Weights of a small transformer language model.
Size: 14 layers, MLP 512 tanh GELU, vocabulary 512, 3.1M parameters.
Training: a variant of Adam for these matrices, 11310 steps.
Each number is 128 + 32 x the weight over its row's rms, rounded and kept within 0 to 255. Layers, rows and columns count from 0. Numbers have three digits each. The size before them is the row's rms in percent of the matrix's.

# down: layer 10 MLP down (transposed), 512x128, rms 0.135, rows 224-276, columns 0-127
# up: layer 10 MLP up, 512x128, rms 0.131, rows 225-276, columns 0-127
down224 106:115128141162113150118113101120154134106153147094109104142130143102090130092123138162154082154145143141131077179087152101142126120111111185153141095086088095141094189210115221188091120093165124153123136144140134128071165092096124099131144192143165135151110194186107158191089098129116170095119141148079094111103082091144114157142118120149139113151129207096114145108113095149142150071214
up225 104:154139104111099128124142115151128147096108138108126245129160155156144176072143165123158156150160112086154199134135122129094125137084152183098076137111213123099163114182137109070153131110115114114126147111116201144204136085130064140095111131135126116172118098163108109147139169141169219107161095107142106119136128081085097055128109147119094113112138131103162091118189101128114127149143
down225 111:124173167154165091094100094124155080071120099160144093131110108103159077145138129178180157144048153142117150099106125156118150122065106124120095124122144125144118140162110072165086062155135176117210133160127142095141149133128126113130122077114148136128113123094100180178153119113172159148087059086121085165116205131123178139102147184126106137170129107043140101094137109089134101090086
up226 098:137172144155173163129074119120085080105121159086115144131124158157136188081082126083110174137173129152091122110123071094101141077126107169070102088114183106178116135133122108119140143130123122102172119098156121160144146141099130089219124175116132096092096070148109076120063144184138130127173150116157161182124131150128083147092144158043113124141160108103138120149144206095148185096139
down226 103:081108138144128103139076143114150144131134164115165093138146156141103084165168097141051095156175139151045121121129125084146115152132160101078128115167154108116109115178125164224155159118134105116130140129144126096139109154145137072156128167116129115068129118153062147130115174106055083112130033086090122123148132146162166122154105109141146124131107215059126131147099112142084159149067
up227 093:165123152144090168127092166210145114176163104124133126063189132179097107119161151101133143150137139054114165054111049077094143127131167143164082062103128157043181135113135126166097142139139115126125107134163093148112076122101130125134106134172069156096137145198153133103140147142103103131153065167128096112102170170101129114100131179112154089120124100095126131141121123099116152159081
down227 104:199158160163115140138166115154156162151175149124147122141102145134153131108143197135077171086107181155188147124133153110060097128133075160125137126153170082107116131119163184144074059095155098131197115190107124104150118071114096164124169093124169113126127162110112135111108108079164221139114181106162180120175117098072126138107120146125138132172162155073112145125126161150117163097108
up228 111:123141130127143160105069139116161111116101072127134135148096149138180164109085108151108198211134131117152100146129117131086137203155116130129118143096138093132134119139103162138166141129104096173067126137176127151132115173037114142138084165127124150192194115133195093097185145143144191121144147066075140201100100082123122095129083116107118148085094127088164135112153142087175156163117
down228 104:079177092085069107138126164141175107101121103067157095155117079102112115097125156078113174148087123097124129074126082170144120176170152081141204140192071182114112132096079133129182147107097085196055130102142152091124145087079125093129135148134122114136162153117165125174115106155125139165165164090144145189150165106099148099137098101146143103058160152132117112149140123157113128146089
up229 099:133128150141106140090154158130120125124155093164154166149139126146180157145130156112135162128103135103184137125134121137118140095136112137093068092141179135164120106134133150125065224124143127157139158097167182129166089147134112105117126122094104145139164136211124162040099192130151146105113116112177150131173121192125075138179121187061104211123099102089085130114069150087104145122188
down229 103:147142153119101165110091143105083166142098085115109136128089089146171120085057109109192135103123167113109165195112069069143105085086125166173159110141134120102138114128126136115098083109167186117145142121128078078100116083166132099104160147087146138089117108150090149132142092103110168074111183148118147104081102092116144163137090046122149091145078121057100124214113145107119091132161
up230 086:169094081190109158099058160183052091141105128136119110106160173171143079122172084143114173134096105137135174104191140116138117123156130081120131190179120160103132147085115144118141148148139194094106155114124132143095111101120158194168131094140092141112163181155137110168082085122062063136170116136112119094117114163094108114105147155159142096127161110169087132097094159079093076161136
down230 096:100143098116084045154108126129177145180107055134151099130156111148113146148127120112128163159139147094132095156143143165112118139132228121118110140132147121136106112073145103125102117136116175098149175151146136146099119105131122125214126106097189151100160132083091118130120113121121044134128111119202135099096112143054118134099177133067124147109114116246143097098095172087114114086122
up231 096:150163096080165145121097182156108089151122137112090118120135168133110111169103106124138194167160132096123146176163069114099122117147196098137132169134199100133123074130157163115190154114149109137109153135094123163118116070123114114153044169144107149137153122125176105169150059102067131208133101175125109112138187133157135191084109175155136083129045135101103132149142146139119116158107
down231 101:120204133105108152144115121115166086059117050113135131131121107144087128106149105114079135207107135155144137116159136147148077119092195062128136101125119147133100116152147135125113159165136086198176175094109059080202091094098074083139103129160100119091134086125114188153121102132137122082118125127160170080181136129122094108071105072114148141158113100100170161156115123138120105160166
up232 101:177063150119120137155154229141098125183076088131085138102160125162129119071068177088153120097113107079131183137097129106174156138164138154115106065101161153138154119128170106070139142074103145137104130117110138072098115104125136054133099100108097138165086120115129178088171157163144136156077164094101136155110109101114127123080099148107081135144056094096082100106107104099092117123127
down232 107:104150132100118110132124117102141176125100093090136111157165049135090093084089121056148136136140143099163050146104094066157084130085136132152201108182152118149145096151123137162165134143137108129056100160110135080117138062152081161108205125122153095125138126146124137150123139181120166104114134099118092159126125136126153115147117046138115123205114165040138148097135115097161187108119
up233 104:126113102120133169160104092156051158150141158103120137144138116089120151083140163094127185118177109118125105134152066086132161153085137136104157108102170148177205103188142166112140108156145130116110121135194173130125074084103123137161125132159111141178224123124110094141161087140120172101088091112084097117068093120105077127096106120167074157129056179105063164106117127103148145122143
down233 096:091143144146104133145131131149123098110092128067133106090184119090108097093108090198144120155155195132076093140138044123136181029140129104127193094147102139092125135124150104093189138114143146107102116135188150149115095093094124138139114068107151206108157137163119092112196110135148119139146150172113020102103153118078094140145163149140117120128108107151171114144111124137096158152140
up234 082:152126063136143141119091141151126133129094148149105102152124180093156099135112165095112134154119082131132153102065128058124127123095186101170063128136083138082128123088136159092134158175090139116138097094090137126053151141112105189171108072095089128096060123171170088175092136110148135184176133095147070106162146094125097104092134137127140085090166140190075136174166181110097113136138
down234 092:124117082121113101119177052132113128121167139143147195158138121188077142154104107124130125186086160103147095134138061094128167155143172124086134194124096128090120146078160153120110098090106122084165146067164145114061121082088122100148166114093156166132140108075132129125165121120118075158143159117180140092101129131089128146107199157108132127115119125251123078096126153132120093130137
up235 092:129110140164168172151150155172109125150063148086154166133091162149089127135045149111074142144135178136202129063140116131134159145132109085165063104149143113064119126170194140165113137110129109113146138088168152150090091151072121102130139173136156092142163138169199137076127105123150151090110103155150137129127112089119157144089172182071057132147121120112102147132198120117154177129098
down235 097:118186124158152156110105084183202178148140169143164150074113166141157098155150147135067152115174179129116092165178157104145097129133143098133118143146146080105109157184145158135099114119142130168126048162130078130157155126185115062135150150105174187132177185194097180157106135121172159090129136148121116100152143128169135159139135133089136111129126146029140121105131138115136149067151
up236 089:103128110123178142213181149171129093115115144124168129135145161102128110120104126086140148158196144157176119093129151121168196098175145143169130099110149124103160144129183133105081114133108090122096137079141107087168126172123140103088104030167130169133149115125192151094107140172142139159164068107144063103152081152094054131118132088091154085059153118108116114117174136124107154162125
down236 095:078136175180146158105107113115088087127122106102136185069144107060133161164055174202151123151114129188111079124084128136159097158076145114121145176166125153138135140186135168085084164124114146103102082113099106140136131136205142141113115138113115128127106076066126092122121128117097063172214146158147172135121113113123121102121088068136130073162127139069156143119110123085121141147159
up237 101:139142065168186130143130103140136135110121093174132205068194167135135143119072187158145188134105050156120131121121104144121186144115126112052107067123178128126091129153121168103128148115167097146102133199134108179132082137136103126133112114145126185147138121147106141163172138174144148201168090114129157104111094065111079104114112179131094131142111085122132162120156189104119140173139
down237 093:151130122144105100126118138110161111160146066121113158123143165147148119109091115200172096120064105149124102133121162149149111177125131185114164144164116121121054171136191111119135152097163111135113039137123088140155074079074101100123127071184141149055116107153055132098098147136097127170123148129172100098179105068067096102139169121149106109174122154084107133114163154084116081141155
up238 094:149164126135120134124146138140139118140123145143180131169078128158178185091116099116106103163156084137157190163146112136064136126097133134137098080058148131143156135109096147131113091207064086138096045115108132152106111148115188060175068159102122088136115152114193100137110155077107177157130069144130083129117099166141080115107084145112119157139164157127117080148123159133059088132164
down238 099:142155163122146141090104099144112095137159121080111142182122117136178097100132107142075099132103109198132104203109164149121129100088124131119150124164093140165146096136121125179126152160144101048150109198133134157143102201119158089085100132179104113128086131093125124123120168118156126134108130180070146179122131071051081103182141133140171105152125112172195151155153157102056114122186
up239 107:148091141119134179133130099160064151125144179148079128158108138126134194140181149114108129109071165023121086169117125048097168102127110138118086149091170138129154119122119115156195158128111079098146145106155151132096163088106091089085111122132163200193145145140134166107107165127158100135146072109138083104151139185146135092111100126102098152179077149147128159140115160071077111126123
down239 102:112102155130082101095118089123182145150153141171161123150099137140128125106120159111147114139073137141135114065120134130194130157105144094093152113135121164159145145153121128152103145155163116082114090060081176138141114085128177160071091110132135106092093124139113117131086216139112106138116138150187060161140175113063182114188065081130145095174091098094164147123162133085152204143182
up240 101:125125132143100147126129156113103125117182143163117091157122158175140102108137126150121162112080131094084129081161130091055101135113134101117157159118157144141118144083208114084156105150132116082220121101171134169112112148122103095204124191086071150133173110117107160046152166169177164123168104078201079159142095144110086138109134162122107144143175098103173135117087146112167144111159
down240 090:117160148163141134146127036106169141158131083137140126215179147103098162122190155111099137110142080078153142145165115116117125101160142116166131087240150142160133099114091040143120130149114116126072123102131178107148122090121092184140169122148110104154151068173117137110134137080057150144130159102121140153119158102178062132154143117148119147126091110075123147150104165173117104160137
up241 096:151158125133129131091149181071125134127153121103127184102070168165086115116066121080109117079114181111084104094113156151140167110104123166162131121142107110057191168142109110117135146174162125127105151153076132138160082168065165090096097083101173092140154117144173094141123176185134146125131142143161157065128096116123124137113037128121104114167106179091168139115214117146129134124089
down241 108:117185123149103142136090135166173132136121157104203127129159125091131174094162126088177105127140146119097121146122137173100120113108134107169187119131106146105148140132084084165116081194119153074162111177105092148088082067159091158139241117174116126199065154134127101168142104148102155087158134115181152141056131124127080127126077161174129164131119130093139138098122158096157140127098
up242 093:131103104149136157138158113132095132085093089163091140117155141082130118084158133125133107138101117116132097179146131085110087085132073167109163110066166063093207078196122119174132125126127154054138163086104126133098097137084169094059118146138117124161145139134133137051076126139179121142177147063098105097100123093123109123111057173145127076071086189118140146139138105137139154109129
down242 100:137167127117117096133126170117153099060150147082128142114099130179104153125154151142112127074135125097067106219096096109126151145144116168182184148133084150143156112142090213155178109114136064146152084137097164116147142129144059098128114172127122163071135151128151090137095126117084134169110156216107112144081131078125142161129094096186186117187154146093127137144158142101159112099097
up243 096:140128101125099168114122110132153140147129073194125186138113091163147154088104093055171097127171150116117139106105099031133110166116127184116112074106175117147167132184184128147025142111134092128117111164143126124094096137075139162163094109187118167176176120137168135145123179148121131097098066093119134153142109169150163115085112128118081117172121086107117169169160134139103164104112
down243 106:116174126115128158113157158147172159080126134097115074151083174093155052150162101103139147167141095135183133137153156092160148122129106172164111153073089185099129116155142153143077124139171125088101127156110104179114106111112082088122167103068103047109193112158166147137113146148149116051086114094174101129192183137166175137161141117097181174165136150091117133124099117155123166141131
up244 099:128077177154123120208070157115112153159050186130109079151107176132204181117153143117125076115135154128188100140131130114112169107152108101136052112131124117108139119154145165126128114164171127111180153174116105106119086170104130092142144194072133098176107186112116117082125146080150147105143114105119106151152104090116066085175093111068126144086132118096166094147140173116127091137156
down244 094:070123114100168140224134120117153132167128168098195151112131139167135140124117113169118175187099066107137097154114068104104142099155101120100102109071130066161083117161151100102148177158173085134133102172178127118122140171150103107139093182138094161165116122132113124075122102114077127119117138169097075102153073112150149144094153142064167172146102140127190124129097145155096052114139
up245 102:159099164127142141139130159139128172170156060154126151171135127119134140095080089093084127153118144043129097118112036143090121082125097154118138122125129093087083162097111105118126135171149108187159109143113142160180093160134110196175165134147127139115148129195103156113112107110114194165139112154038105149096195195074138107149122114144092114162122115130072170145129149138185125113106
down245 094:071112133142095123106081149075153112157169128145156121108161089121067108107103122131072070091120132103127127098133116126095129100086105116134154151175105133222138113148169108106192152101131140129066105168167122144197208156121137176131152118108105052172105165123104155068133133127119110103157125064080157137166093171056090095133145115101155095142106131179165088164137099136144127114145
up246 098:161121128141086157139122103162137104139087124116097117093131158129156159111117118080116123070123083158133150182083087135054114146058097128207164088131203076093153097169104086110125139126185148095096125153077158113108076133107114124118083146184140163168150106147153101053099116136083142137200078159106140087103129170157147085112115153138120056113109121100136103090145167130124112174120
down246 112:139161093130202174116179090129070095163103122105156102172151184126121132077161138170088128101135094149151140081159188142144084079170160111135107192081102104115134182086132123145076129114117166116096146103133160168125114132128111135068167145121120122176165088136150117128127180100146199134114179134181110123158126072153086170176110140160156185109130076103072093145105145177104116119119
up247 091:162113126120117158208098186180090139130082108094175076133134181166124126177174143125155123085152142116120116109157113156104187175169175113093154145099127106165174082112172141042144096152151138146160060125138124122115124124094196096150135136094101188112146174117155197116130105142161119157164147097109148119112079136126117163146068100087128153070101106100132104076143140097107170097123
down247 102:115132159156131107179122166093149121164155081108126094115198118085116107181164187161085115146142131091172085112159142111177181098140102091123128160125112131119095193126093152107123175098142106082156105094150168112143146189126146090155175095129176182085115172110068175121148127150166194151168128170066123197110152150141159147177130173109146086143149110091116145135152124126091165074124
up248 093:164150147150086137141085111166149090105149153127101119115128158154136128025076154103074153158102070095101114104198092125145219172124125126101124116132137057113094143139129164115120180140043118113116164138124164100197090105122114052125130156113159171153135130205121099127119200105131150144170139171130109137103084183138139100142121121126163099124128104138124170130127125111149116189123
down248 098:096175105112122147162066126136097090086177118052095135111109129101191115180133121125119150183096153186142149108125130114138115179131097150099139180179075136159089081201170156133099105052095146142124134135179152076104166118101149130128119142119125089143131069133169085106081141113134099167113137139081105132120048081111113102118168098186089157102189112097170132105152130101138140147119
up249 095:187109089135133171099089156148129086190102037109151121132131133115142188130121152129139173109121110104123115115120078123120143111101074202185109092130096101098162155108155084104136136162143143079144175143116161177145116144157080155061126116196131113102097141115176138097181096166128110162118109058108126104089055154134142088111161110068141177112108134134105108062149144121183113105120
down249 096:084129096123094071134119127164148104138146120109173119124087113155123160150096145152132155145093121156100081171131134103094075171118165118149155128162120123069131098142134159081104083087086130164107164060160167115115097182108153125130122111146170146153153170157149076143080136137153127078100141162068169186036105130195173145103166151185139080171186112135164084169132107108141151123179
up250 100:153130158197120164097110127107131119121088051157086138160065160146178135151157133118119164119109065103094154144148142107118142072087119104096080165141153146101129093108108156104059155126150102133126161184056219092189104100120136151131159128133060115184098104164155090110151083092096139133108074162137109096112144144095157106096166143086096101162110131105114136150160110130068094100137
down250 096:076096126141092098093123166161163136107086175142119112132129116180068145150158128093108132093160089146103059142079076143127120179113137158142123111139171128137109224105101054151118142101122106068071128085124074176116153110143109139129133106107152087136096105125160152074144067176182109127173168133115154116127157123133139122084074056157171105085184097150136123163133127141165107153166
up251 096:185156120085117183118166134114143142148167120159092144137139168114116200122130108121152125186123127151183154143142116084155198118113157126121105116070113143064158079125168108166070124147145034141114141133105161108139101103145133198109092085151161175179091122102132139114113113213073178082129127117149122125102093096077108114089129150057092145159153129127165123148135164143071153135148
down251 116:112130112142117174082147137094083133111179093138108136140071125127094090148120116159101132090144092092149115151195198128148135101120137133180102164164136160082156152185136177176054092058148109105179147143117123167177126154132121128123110185114117112158157115129151111105085115146095136136155102144118135133145155118143105142073074116118101124199100120059122217193126172130156202119154
up252 096:183152151161188134102124152195116122111128153126145125158129165153138134123113157143109140156153220110185199137160110138185145136110187106085132109120118108106157113134138164149144179176138110154106231120149128119143101142130133130055133153098145135147159124155140148181209136076156148112119122075155126167106143138108116104109106112187122151158146132093116157037161115096142188082164
down252 101:124101111071094125135105082143127094132093145100103136126162191114177125092127134107104128086112078091096142175098113133121145097153137070135127156109180112158130169164171156139098161016126154139172103140112129161056120113126154124108159186189145123066142184125115044118087172127074067102131162139151154146150117131143145146149120119119149156150098081096116108162183163079110100089114
up253 101:151089123108107137126163138111108145097138093148102076131158103159125137120146114108164122054098094076079135103148136106164103121141087156087153066105173127071164073124068147076151144160103065123102135129185119076158129158133145091100134112129105075179147140131108167144161114168097149191155145132149092103174052104171099106096090126106146173138180103118092053121125147081121137192098
down253 096:164145134052110098145093097127158138144099093147107144208109117118063148110190073140140185126177132104171157148082100072135129117094141104134151125168173109111086110077077153151146095150135170133134192085147153133164135138136141143159127131131113158090139178148145141097175085159112112053099146089092136124146152149137079163147094156130177199149129171102099103154150075127069084090134
up254 094:171200124089165119108148186169109082127129137098176112156116133150135101124083149153151155186178144115138187107085085079097141104124106146089092125118151140100148142113168147125140140089199107088051103092173118119096104144098145165116180118092096121127150134184091152126151133101146132142140130161121088042124133157109101206122143124084125112160132134053127147162164136070198143139089
down254 114:146190088094101087162110143113140136080092119163133136168142132175099151147113159127112122155132074163160104146059107122126106122050102127156194116149109167181134108091078120116111097105069158145135125175124150150086139126123116074098152156084127105171136078149124121126149131128154062173111109089067158160091114144093135074150111099149136094165187160027158090123137173132148166169140
up255 105:145135133115127144174101163128093078096189113103192108122134172123142105103167111159121099138120073123131173131128154072110143152176120131081122179087197057145131059118153110113089136085065112137103127132082104119139141073110142071085185117122115074108138140136139105045151107146172120119111103144159078144107139079112102090099110154082061124170159159089146115121114117119136124186069
down255 115:089168114096146125162113152078151133128105084061131127111070083118097134167102154163125138084083113133172088155104121116123079194111173161126131135125176136147081058160140124053129103120121161166130079135104171142129106151151073124113050133132137152108097156087097106098130102191109094170106108167138142085096143114123089124119103058100113123139148134016138097148148145130178155123100
up256 101:143141131113122166099081077141098066097083111119141107145146162126169085149121141114090133088148143112197125130147136125130117119115159181131085123132113092129164135125161135120107137119158136095162125111184147142094145176087210131075113090169135158153101082185182110061097071177155146165178139133106121077129071218112100159112119126142085161117147141088175100073141118124130190111072
down256 115:091159130152134212147152133095133087106101178064091190123109119129126097169193145113114139139164111158109154114145159169185155156085111097080114123056145139110169163133083166115160177071120151153209105143110155124112122162141158120179106152134126147120164166105138118203095086104198098166170135161139118130101122104162081121156101175164115172104140120061142119136115111127144093111106
up257 096:126098175123109132164107146168062117125129152141094105177119164098111082099060121074150090115052140117121092154112141160117085097159174125113102150109186161119158111109160190126157143141088137198127153135156074114113152042117091136098125144203156104170157160167115172119131119105182098112145105121100143107140141197145125201148109132137148157119108093113100123125172155053152084140106
down257 091:079164140110081135098113103114115099161119051124123137130078132125164118103145118125158176217094126143187107173101119096104111098136120094169138135115122149124101172172185154098106151090187097099107114094104153095146156095145134105065058085145129136094107084130124168088084163107088074102172126122167092146156069118161128172075103041114107101142131114108122153135126160113116111189155
up258 099:170099124118165129133111109173160147104147161139124174153116141090140178102163078121096139120131092146162111144093100088082138106213091096114067145078111118098152101096087142100153174154084066117123161062098177151123117133120125146089085151174189136167150179141194132133117099147132126141101146123113100118142144207154092097140089155141078179085174156161159116141067161105124147120069
down258 098:118089122126105064081144102116091133110107122158156152160151133093109075175094165064145102136133187152102155092118187130198087147091122102131124130150178076164165124103187118137130134071133143146101086214160174109089180114147143135104166158138084105169133106102162125081119135164091120099153155086195104118135141144132131144158147100126159147109152151113108095102229174141108171106120
up259 094:169133104151150152093100159153124145135112071083109105129092139131167151148130080106154108115112132130204172087130090102150094085105155070090109123104152110116196083147158173142160103132152068068143141067170157093127138145107151145084122093071163118092128080156115149088164134108120120147169130135072118138086106227067105132083104127096156155113113197105140115096074138154121144170130
down259 114:145146157121108150191165117139114118112077175116095144108069137171096153167100141163104163077176145135160096112137161110121078099143121103154131094100107137094167135132092112109117103156122056148123085080136144089087065110135065103075130129149117094152134121089136120096153098147133122184153166160139114113166136157132086125089127118110151135135146056000165171115168130162176112132164
up260 109:189121078143174165134144148135101155134108083062147126133176140102115175132079130118119141127168086144141056108138073082106180079097119102142162123123117103119127085109196164097103107120139096145134152099114137082176067133125123113177156084142124167156179127095104152123114082167156166165131135103119089183168061092124172138037154168114132146196117079122190139133119125135112111123120
down260 107:104148120173126136157122136116155151100128155084153036133056092140091151121080143142122165121132144140147138168111102165138157149093144073114188072168087215092101087129119150163068126100120133139113095099156141102153124106125208103122092156125154140119166114162137111193076111136120132175171160193107167135156106124128079158151086117185153087207129154113107144166155140125140112120092
up261 098:154126143116176118083107116145182116100103115131102137102089129093136100135038158120075091131172133132196102077093046109056156082133160147119127132042144136076137157154074088108173167147124097170084102110117091105131183110122125143103136116106124108135133115098169127105156164144150145145101079150109088105172138184092134162096129088116175173157070148116170095123149109135078094146133
down261 103:169143128156178128076134117137159106072105181106194090138094130113113152134144150185122110174114161097116105090090127136095149173156145064146127188100037158133082101052143126124134117139098150093179110114140122146155117140160154119119199150123114184170151130050150165072113150109119126161156086128170081122094163143095172116090152099099124128148133110080138170108083131160103089107172
up262 107:163100148163098157048099107148092136131195088153149118094145115143158141153172179146102042175138120116106104193126121153134145134174121157136166153090080147098159121137147138119095132122081105175134174070129110059179120144097063135129123108148081164172172121096151076150139106194118107111125173142191065111193108128107133134112164126104141137085123126146140154138111205135148155130122
down262 104:101136155118153190075083150143129156118179124113104097138126143162152121130146147092115138107125150068133132144137151134108177179138160134100093220142126155133123192144114180097085135087073162088120176119130117133139074066111150155145177143114112162138158172063177064085103195153150139136176133141132063119145162160129087132082099124076112095152128068108116147111087085113175157109100
up263 087:118159140170142107158157148170179151125134182159113152142147127095194120132115111107099148183164178079110114117107120111081173135120139120137132121162157124141115154178188163118104146124115108164074173139158148158116090145092155125132087126176146109174162050112179100094074116179159127131146079107085059094077126132119165119114104112086081121101182137067151167144123117125039165127075
down263 105:018197143082099180173090170122181149102134094095100084142140160100172102165116110127138096152119136127138139135119122101136220173123113141116156125131124193058157185203145096085089118099149140092139059126114120133184130137138153180094081139092138179146129143100173117144111106141112156129151120138178153147153142171124139155122138094095104148123135137084161150173105124125155078155113
up264 101:162152067106126127082080177212171151125139104127122166144056130135090180082120152099097157126111092183166139178128129145108141129131206126131151111086161094115162172130111112100119129089128154130137127142075136090134073152111154161139067144132121126186105125153180155110092112176135131166040141140127154131110136161136124116107071127047073169069131143091135081112130165151129140159141
down264 117:127189094128086135098149076165150116124120149154116127104130100102135191086119128186117126126151145120133111114092073091111113066133204134099142119154118119158139147110126080124122136152137080086136135115109164077154064148112146115130150157127058050134095104128070158109147178142140152146110140162162075157149109122120152161199149138080129149155102123000118121080136101112101165126157
up265 090:166148140186075183069161145159143192162154178174068138165071151135142141097143165118134112122145136150103152149145151091156151143103135169095111100085125102103170080156119136118172174143102128097097121132137101171129083134149133169116110127149089137120081089112143120103162128149127142080212041166152173136043140170085134130066171163122148145121096137102136157145112154119115185153095
down265 099:070227107137126163129096121103160146023121117089122152170125140153109101129143156119116171157144105169121138109120128136153127079103095107052152146141108118147088118077117166127138131077143090150176101117118156065085145130098103137177141154058101108138140152114115146154121064157199097165116187100136128114167193114089107149149148189122177113142111147142086130166142110135191132143156
up266 092:145155083151115134147089152185219099115112138133119139122160179142119140133132127095151160079139170145138129084123121081061131173151150127133148164102125068111150069159174142088123146137122069107075084112125114128147169159158132158146165132186102127150175142149123125183108116101152183093101088142165150157183149091069077080102107131137138124150074055076133114127077133080132142191141
down266 102:142059146096181097143109163111127167107119123165169105123096094175119155149161090081115103159096140110115128071102092145065141104184099117138045190124100097081132136150086086099130127156157092162133085131154085142079126155099128039161172143109082096133124148135146105151167132118116137119122161091170157064089090115151139114099065189099115153161138165148173161118151139132126088115176
up267 094:127131149156126135008112131146119151157120110118114176103084123129134106106120136133137103138109168106175178147096141088051073114174131170122108116150144127145146134139147091139123172136078096160112100064061089061151161090118096134152053141146125177092115149079149176141113098137172095147118143088144130135152131105072111074074098118132159163100176145136117177181146147182159174124127
down267 096:107109105111164123148128113116120118104088123168092140113135160142134110072089128144112152071106118206175112156119104170196141154122125139183147123131122097072161154115116173137110150093109100125102143117116109067200104119154154147049095114151126168150143120076153110108144139157130087197155151103139176147159156103079128106167119146121172173135187076188061112131148048143177083094144
up268 099:142101114184123131089064086127094106120110139118112110129158114101085089164133138102101135181134104087187135116100098098087142154123132143119110131123113112120165105199166109128091153152112142107114103168094193150132130132160126159094116127118129160123084180075118083098180143211097108106155067161186115116098160129094094099071132093110145179061182167138153098115140163073136122216088
down268 091:116174150134161111129174103143137104136142134117190118135093034096082125139150130120104146088144119139118164129115100125152185119174169115083162145172120149146133208084102093161118133126138114084153189149047108195096097112090091105155101126115135105182121126088160071108148119115083148108131138147173111080109162167083145119152171110142091172208113116173077130113145157066128126089143
up269 096:180108136142137113189154107146143182078145125114120160151153146195097170090147131064134107129145107065116140060116110145081156150119145132163099125099149155064095103118181123111145135192161088058127135064084168104131135109087090133105101073127100149123123114094180205105115119126109146228128168140126097149196084155137084115122123142120103099154108132144144124128157175117081108130140
down269 107:134170162153096108092165071104172116130121104139139129121117114108170137104067139133175093176065099116153121109094117128153118156079134141197174115131130120138093089112116087127138156110156099092093076109101176067113104092117068122100171114067137126103086090158067121109093142095082133152168083150159135163065144104094103137163127182197111080204132107099108082174127119098112152141151
up270 103:152137127147130176129130169181089156121129155158104154164162176086116166123104109104119119080163137135117130105153118144126124103060151166111106088137125099127140076137073076131119160140097135177140200194121109090194181142132195114165192180176151149166116118155106124123096161171130093170125139082160100112148130140122108130136119207078078146171117162108105086072068130094158158104160
down270 101:114145121115130102139131115093166139094153128152132149135178098157084141125171124093121122079100117186149143099136110125113113148088146100114190086138097113133089149169102142159185117165103143105125110122102083192114118182157108162076103149135116152162111079160060106197144162122104127134153127106152200113143113060056204114126154168140097129169119177095127074109042085168140124105178
up271 138:106115102209081195126201136101073180127161123151101060110123147139158105163135120102121062121076160098116127138118177096146120109190112182140137152133098160123144135216156146128144120108074094142175128170166140092178145107110078123069075174099081129120132151104172091144145144156131158150158119090102160153155110102140146138082139105125085158122159107143100126164102156108111130084188
down271 056:111127149133139146093168116116092130112153090173130160177101180110144143155068116092126097105138110088148128154150103193130179168131143139146156178074123122130163103134155147155145140184153138134120123158173131156146069157131109117092082177203059139157111088120135116097149102123213184148145105127139170155117160128130113182113119163102138090150115099197104113227188194153143155128136
up272 097:166103127150141171142117166133096113121109124122132151071180153123097138138136155101152163129129168120147108140135131141035166146150151160147138067031129150085174100133167115111100160118119093154146120063096093092146145088125173153117083105147079188133114155101132165089153183210105125152111107116071142152074119149152139162103140182129114161066167119124148156093129081103162194086137
down272 099:122165201160115079166138185123126132133066081074145091084128152128129170079129141122159064078176102126116121174153187191139087122134124163204180128151151164149151178161136118144102177190164148184126137115095170164156101124154110081107126098113110144107119111148126143111134054106154096176134138122186145159071123167124131139130079161161075107196132138130122146105130132118126130149126
up273 093:162091101148209125138126137139090104128151125099167166095097191129199154164136102095041096110133123060089124076116152160094144130150105101098177148134122084130169153137153107145125143103131129180184136055186138137123141181104117117129118131140082122121138194138201128140152116150138135095133157178184130108112092130188104142094174130129109115075080174153115102137113145202126105103142
down273 088:081141174098103077126135167121110146086119174112087148163152154140143179163176149139108112182168131116105163162214176127156061140121147160079103168083140043129123129165065158117163065132164106132150118143082148131141146143109080109176121166125128095166080192144117103111195111106185173104080075126114141125135153088127152142138162129134101156124105128086123129146179137172121112135153
up274 146:109139088144094221146176186108124150083170137113090103142034155158189107144097130143140130162124083119082139162092147115120057109114102158130145194133104151143117114166158168098064133068064062166136122143121163104104116123143113133171134151105150120133127131157179055117131111162117110120140092176138150124167083164174161120100151092123121126131180157099135106132083182140145141094133
down274 070:048174138070094151099163155063161176112124149142130170181136159151108116134169136112162192098141149108139109098134164116055180100167161152097101131135174154112112142086124098102136196166180150147180126101161090118148143152109114134128134182122120118185151086132136096151119101159091172090137132187164138140116108169142097174123068144111088113130150135167108120185193118135158111194126
up275 076:195110166119138176190114143165123108173121096151124124151096170087093166096133152126136186131129122115187080069088105146144190141188165128110114122109134102144087129118085119114123106144043113095133151141137145114105147118102174164078118099144138132176143132115150156061071162114130173126087120094108087133154084106088126174124140199144080025136146139093107123145115130174072147132135
down275 126:164123114167151188134143106145108150100100108161090107144122117099139141050120171105138098152113092155177147158160158102106154128173148170149122106088113089145125088174170115160097128151113064176124142131076102131112078180138143174078099146146122141164158142148148132174094077166135122145125118098121121081114112168143100143130131168142181128149151120000107121147118171148156155107161
up276 106:137156145176157141114108090133082162176095097165141138095177143173106177071159177141114121189109147133153174110116132107107151149074187126150074154119115122116129144092068040137143130082150098123105225098164102074169140076112076168060105115127112117182132138108126179126153154131134132144147143137176085118113131106148142146111144181123076102102158167123114100080119127104092163158104
down276 093:076124095107102057107110147122125105114123189109117146147141122131167096141195111152161137162087131123159145115056151107131069125122088120129162127102086096149137191099111114098134179112131147129192166136192138112088144115085108143170191122120098131203082171105149108117135136089101162112158131107162097117112116145114127099183079130137182149180150146192142116164113132217120073071154